Weights of a small transformer language model: 10 heads of 32 (5 for keys and values), attention and MLP in parallel.
Each number is 128 + 24 x the weight over its row's rms, rounded and kept within 0 to 255. Layers, rows and columns count from 0. Numbers have three digits each. The size before them is the row's rms in percent of the matrix's.

# layer 2 MLP gate, 832x320, rms 0.0908, rows 43-83, columns 0-159
099:104151129112143101120127145079132058107160143128124100121135141131130131140104105096140151126152146142154139146132133105120121143104165121156121126138094101137130114155125125125100145135176103089132142143111154125153144126076106110112179100133131137164111145123103135178143159109161135096132134108124132141118151133101150134118108131158150128120133121121158129167155094093148125098129172104131116152085153121056121173100124102116110155106089117107113105124063142091145131135099146
099:160091146120141136180094122138134136103110186144112124107107120125122131092129125115079158092154140147107140161150089152146166141180169104115159128124109150148115117144167134149103113097095080073138134134175155079127079122083074112152169128135107137072144120142154114143129121130080136107123117153161135113116112098101117148142140134124151154113122138131125088104144148097144123121125106160128138126144127164124109142133130101133163125115137128132160125077174120120125086150110171
090:153126098150116138096103094159147149148130107112106111118164079073123182118140122135169123097137118126145107157130142123125140123128116146120152125123160102110129102114136130135119079109080161131154118093141111108108104102170112157131084095125121114129109145160143098124143093107154128100121100141113166141161131088135197150152173110133091133144110131123149110107127118144136142144110093107175127151105159160128113098113086163096142134160118113150101118142151160114145119126150112
095:125126136145085143124107123181136121093124113102143153126143149100132135099103134127175140116111115141139141135130132130146104073145154139145098140116159084118104130130129161161123070103105145130134134125178108092117146075164118127082129118103149137099122127130163142117183112127176136124151122154146177138117076074108173144143124131137111147116150139151152095136159117132168123131128126127133094130098147121090144093103112136112154131132120129073105135097106149117127164145147110
106:126147107123141159083137134107151144160154076121160078142140137127149171113162060127113127150150158155117107129091141141139119100089126208139163149176132111109124159103128149092122124163133153148108123129124112137121114144134152120142148152079118131089158171097187157119144081150125121136113083118121138103148096160145154143123160144157132126145143148157120142117173134152169118159119104112120129122134104125145095131144133148136159100118107124131144115121124123092131128164160081
114:107144094133116151131141109165118149127106114102157097158123091119132141087136128125126124113178150172130148167112100133128146153116076150105142142127113132120145114121141128183130114135079125129150095154163123143122106112155099123119110132186116150081168121146160152110127129135147134083119125153102140139127107119129185160140158126128159086108109122117136101105121124088166135148110092116132139149139126132140132091138117126155162087106143075144129137116109153135143113150129120
091:138089113174124183137111122179117149109148175189138122123104092095128159124137107120143109135136120139123129142131101135118102088150125126137107107125102142114157133122119159169160127132113138133129097103145145123096120138148097119147116129147146094127120090175143100110123114127104101146121110153108153124165078127096140134137096098119101116122108162117165091150189154119168140141093118122131173138110148126103121097156139111062122138131105146133152141161141153111073106140155154
108:087105118133128113115104119111103107129132183126113109139120104087126143129095114140156121129137133183133172110173146116117109148132113155128103094154081135130163155152126180134123150118148139086143138159071176131117132148103124134117126145116145106179111128146123103130106128104130129175119135168090147147112152099161093142119108169130160090138103161117148146155116121106132151111114148133122139132096168084103069137128122126106102136126123159193100129142112137104090135152143105
104:117106124134073154175136130109166149122115173089175105160130109128153106121134067138100148138151135133115104143108064150165103133105155115138125095147195133098160096145124121138111123109109122106154156123162126133145123144133109087121128116145118090112101103127113114128113166126083132118121107143130166144140153149127130145148132114138133124109162123121116147171152074131151137134105162136078129135079142142112109128128154140093092104113104130099139118121150114092153135135139082
102:105163148137135166117156090102141138142106114104140124113121120170137129152149081070125106159137158128169107111129150135114136129155110137128149132086161139093101106126083114093153116133105142121149134126144130115131076140139138210135135097165110121092127169151169092153130118119147100096128149120149112118147134117119169138126171168120113144143150129119120103162145077132107143123110131182135127067113097159144134156139105123130115136120149092091110102096142113115151148139101100
096:133095108124140092164099135096119113102098093143110098114137115094111123116153118161148145116157135158125137093157132099174127146104096106146166152145100140136154113189075169150111164146162119118128111167151160145146133166083141094130150154101109102146107141092110160189128142148132129151159110113106117097111132116108136155106098133140137133152102140102104177117148065119182129107092112119133127151129136101106092135103140130126087120083147098118144117102076124096184106130137122
097:103159121104139145151082095086109136100149113148104110095176141159077108130112113129094139107169135141169121099170134151148133163145121133105165160128147111149099158134095135111118115119120115151182129134152168118135132173124104143134171098143124124130143120089098129148138128130158116135106103109151153149162140164105142100127105138162132123094112098124147140083153081149138134144084163147152125128143089122128142149086129105141116121096122119129136122141143111120171104124063144
104:112153106138137181069152107122136086102172138158152127148133118198124107099142040080134084092148143125193114152129126133117117114154112128130133182138165131101160142092113104137146096150084111099176128164186119132142105123110114137085107133191077093149115118147131100118119143135148122142091120130121156137124110083127126132111185134115101136158175140139091087143165118131103111132131164158135133086139148106101106118140114127100146133160148108118125118121165121128107131118120144
111:144104109110120095158131127146124121119108170109147100093138115127104132093087132115132139125124137147129108113144143118117148130105109096131113112108092097130109115181145155156146102129118153082134111139158120080094126131111119160090165101142131123146120141070090151151111150132110156090105116117128106097107139061138197139169148127153149103089130160121163141141127124092152149140139116122145083153102149114103134132083133147128139124137151146176100182127101139114140136206100151
104:144126116120103141147107152115139069133167147124107145094147106150105158126141094154109095121122133166127136102173108095124121127136131112111108123148089096104107168189137131144098129164135114103106070151140120150087139147095105091116164122170123132141101130155141130101101129145108132154106146084113158106130170112125135141112123177142129126125108155089138160160104079098110127101104146156119116105119179115100144166105104108126120131120153135136119116112103119126128135150119105
103:126139150156113160162141085079144110128101127098118120102153113162084118128182074113141103105140153150202122164166137125112146147107110157122169158108151106126084121114138133147146139157109104095163124077129145099163117135084092122116143117132126138108138159114125107152148111119119108115065097101158123130080119106100131154140135128135160129104152134083100117127166067146144098144130163128108142140171144121103121089096095110127107095122098099120095126115134117126141045160110143
097:141177139131147161114100092137121098134104141131127124102119148164095132165129102097144092100140165115171119116129121126145113139145132159118122086136129120150109120106104115160153137152084133127126159109128132175114098152120116147130113111148115124114140152156118095107161092143175112151102119117093137133170084099108146140132174116118114139132135120154118075120121131136110105130114150156137125140138126189096111169138130135138131130155109094120122111101168132142120123148144145
102:067138152167127109092101103101118097144084117078137110094109128163093110133155103086097099136168184133158105113141122141152126155150092115123139208132163131108098139097164096189127175124113129110184101117168131097124130144089118133107131112160099130114148114118126130162152170128150153144067111141125183089131083106111089165141139154124140154111120122097110114130142127114123161160154144125106149139163145133128125130118139077138156109138109089108141139105137143129147097139135146
092:132135110139118168137131121141128182101118129080137090139115092113125150163125105117137097092135140121144184107142112145131157114107155128105125124119158156135140098138066180135125093087099162083124103127096141145125128116156113125174086110138154093119111105121100179082141146149110123092161109152155086145107133099103149096177114103173106117134148143144132142154171127140106108100070155109112095135096152155122129101103153186099105141105111102113145108127109122103099147123174106
119:127117099139133082122092104113084151144099125110137150087112095103128137092144125096187123125152120156115140112133173107141155126137135087093119130112099098133125124154141165133114092158135151069161094137137144071115144143099121133141143153118129136091161153121152142141163108110119111126115101151094117152114134102159168150118150135144126127148119144155164150134140105122175128122111137139096195092153139117090098128100149123140129101118132093145092143120073154097124133181132112
104:120132142124153108148163125058132096141162176126141087123199133139108120118145102105136117138129131135158161108138120088138122136093105199095128156114139117115113140169166152112142109167110114128098144103199118065137125122121145141127121120107131139147102152141143106109144141152134129118102142128094148109108123115135146150137118125108159139144123141106158106140118117124164140086118136121127127138140174125113127158135105110101088108130115173145100120149107120113141120153152150
098:147148107133189143107173120105126157132140093112122087120090132150104111134109116099161113148122148123150127065104156132147127097121146156125144130147159147112155116170085136125136120155109171117132132103157119108104137143118118138104078111133106111151130141108163120170149147129195176154170060161121160135117141140122153194102197092154129111155131142157147100131142110170151137135098113140117148122109156123113124151114099122122139126116083129093128103099134124136185164154124128
060:082126147112118102094151137126156135157112127120116131145107111165081114124128105151100083112141134116102110109134149128102114114173110111122164166124171135127110163100142134148157137146062101125136091139145093170122129147160127128102133093164118136143150127103122105126138134161152147123150114114110153129145114077174120150134171135071135131115139114134107103095152134106097142114101073100134163097153146124144127131133128142109137105173137110127119145123100140132068121126163141
094:107089153139123115125099103153158137111130153141128107099128134124145136102159070144093106107191153097152111166160135129103158141155117127122151135152138095141143142129138093105155140116139084132105129113167120102177088089123140085195114153132092114124140130137106157137131104131115121095094141077097117153135152111143145135112116145131099121099114116142099113090160133124109100154142168136135154135178110122140115095150114141126096130155116149160118110105191080154150113145111122
097:118105135121144106140146160170115182116071182133138132144163093134141131127108098103135115118175129192159115146188125127120160140136116118116189114110141094111150111178121142113121128125114109142122123158158140126172095118131134118154145172132133140103095094154190141144137129126103146096113097120130137109105127129121110117087113116148129125122176102075119101111133103127156133128122153144116128122127113159136118123125129120104113107085117118082124116076165103100190096140119119
100:100159145143112146153135100171125150131126135141142114117133103104110156085153077088176126102178143156097133108126144105120129169163108118165144130121154119102091172144089118157150157137056107120117129125113131116162105145145141132119109118139093131093181125143173133126139131114167118112142128127101112164140138100115170108127192162120152106135122130144081061138165097074152143096096124152110151149094120148089085139139132085128098133144106120096111133056153138119125130135145138
097:128074100151160138145123128108139157139156115123170074113145109149147128130137128136146088149138151117119107122136133153112111132135088178128123178131151140130121180135145140138121135126106136141150142120143124110141142148129129141127111086100120138131166162114143117109134080137153144120126080130105110124126160145121156113090153150177168162123144096127134147133138130117099131111119132121161085136133123146102103139143101121100118142111127144116129082157165151119133122127133113
101:136121154169101134107104113112144114159123115112152105114148142116153161097128123114141141131152194111171132141117081095121088072114168112112173182163137147074117116135136138130151114145108132107150117129142116114114082108135111119123130117144151151098127078166137103129126110089179125113060090148107144131111164113142121118105117098151087112098147124168121092135126147166144117136112103093135148145154117120116076106117071107129144106112146140121127121110146147144151126139129085
106:115105130145157166128141109126136144121124129145158085122149130137155139140116112134164120130134163157098148138104093117123144114166110196128151102101123126085152128136123103124114140132088113165153113151168125128154141153159086096151116131118130118131110117157208105100124118117134132126130112114125175140161154147129144157143146105138120139123145160134122047113133172140142123125130132122147141153122119179103118113114131103108108123112132125112104130139202133120124089112097137
105:138163117156146097104158085158128130122093120101117119073134091109080141103140106128176124133138093147125098149101151133135110109139161138111115114128121114095144104106151153183128119107128121104141102130103198168149098112110111168106117165104114147106128126139138124165131151132105126140095117170100101092102078095125137171110166135148136086143160133121106095122146127118137091140168105131139143124160163119147128118120132114163135111117140085133121134086149128107138154139106157
113:058159144135152119143127131117151127140069122083131136131097102151132138085155089119145133112142131159155112113180109109151166156117145114129150156162144138127134093155102098172132140154124110119173132167139160136153141142076118147135173124118115106120116147131163149195156103116134078161098123170149124074096131118102125154116120109113174102128157149103125124120131101134163135114158144152128135154171119137138154111162144110196140085109125121103097120100110101105106083121096123
095:100123126135138092173082087143143099103115127115121125148124110094076094151113130093153164106141140121142115115139138116141148115145152103111122114169168135124170153158133178130110107118140107093129109159139145115119136149120127145092132075129127154130155101129117100145114116086122121143151091175093131122106179095134119137171133086154140081092122131150102153123099097125141131100093099118128127142108165117102086181121148119149157106123139125119117140135091137115109149137140130
091:080130099142092114137130103143110115169170148099124149149137126138101128111163125091113141113141150151138149140113144145098138126112144081122123178126158119104107139121085107129122114131091104079171101189188111111106135143127105139084107102182135144118147113138106134129115117125156145102118132113104141161124114083136130130121174159134156120103132134140087118110130106102134138118141101127104125108157139147126154083115114136159121099078150085154158135086116104128124122120146138
098:154158137142144166128118106113110108137134139105125132127145096161147127119099099119111089143135126159138155144157112139126141123148130172101118146125126116157118187139143123154127142147082143137165130119156128083092145147139091153122090132125116133123114136155138091135124098144135148119098111139115172114110136170132137105133171122165126143143151112129155122157106097177120101129124119122108115107103109136063122146124082117146084102115118103139114108123174164078101117139130104
095:124104136094136127153138113104161129101147151182167107107156101161130132108169098127092128101171158139160122134137125137133114163122083166121127137128149160107160186115156135152152133170134104182157146125166149151178121132112144113161115128157112116146156126108142118143148086134151067110099113134123139150146110153130112131120110120084146141097133121147123107109167148135123116138077183171155178127109105133136098113123153085131119108074077099152123113122130125122180089114107127
099:140167121154130094122146072142131114152075119154129148141057114147099092111148114107145086127139139143101111140153160091145140163132101065114146119188107147112131129126088113157153117105127138104150144129135147096135114151137125134114138116136124147054149115120149143153107129138080130099135122072139115130106118100154145131110156137118150107105170169128102079141129111155162090160135129141109134120163102132126123109110127124132119065102132054140162124084149101141169104137108158
089:160136133169119129167167086170164140088083081081147067116132095154099110117108092079148143147136134143138116135116110126117140134137128126149150120126120142122107133130111103169163086111117148147155149125184078139172105112194129162147103137151116094120149123180159095089175114100166132141117118093108107098144140116120136155134180161136116124134111147125121101113216105171122164131139135130131189133149127125133144145112118104127128104116103107082153095092165085148142124112097153
095:126137077151145103116131155151129138167133131142131140143126105084144128144167127128130146141146156123129132154154122134109135068133122119144148110155124123094147101169126122164152128104157131132132105122103108141078125136107127156145176109109114115112157149133116108155103086136155124144103085114107133146120136092112159141116123086136124077173145178144142113133122081141173133117154104163115131167136118152172127173120116038160159116138120061111105125124123168120134137106135129
101:142098121139129149105131122122143123141163128149132131098181129095125142124142128119145134105122141135123134108076063169132089114109145165140134146117109132103174170164160171120128154109144101109112117141124150131136119132113150112144144116134151147135109117109126104140114096108134140147105121141107193142154126135123137107099121104134082128142096154132144123136140121104143111147087089105145170191162190131124079155130114115101129134144143153129145142172139142111128146143140113
102:143086158136101089141093159102136114149124150135121115123096123116132124115138119132124113121143114150105147131135094119134141152142135094101167117134104135117135121125142131119121151134169142095135119136126165114115118148107126123166147147128142125093114117150126139174102175121114126106136124173098168173107160135145138148131112157172102079096158156123130175112136117117137082129144117137131149129141145096130086150102122068135113111094138112160126182146079123103129101154104108
088:152138118144098139154083155127100110153159122117158105104124115103144154072135139108115141132130131124111113098106115100120134088155124097165149097067151108113117116147106117145147135086130170085103086143171084093109118093146134142155165169149179156108122129157154117120122131114111142153129107123148108078167169069121131137140191116154108140080124165137139120137147047116126125093083122132137107124104145151121149099140177099165134146145152097078130178139091119136128136123167114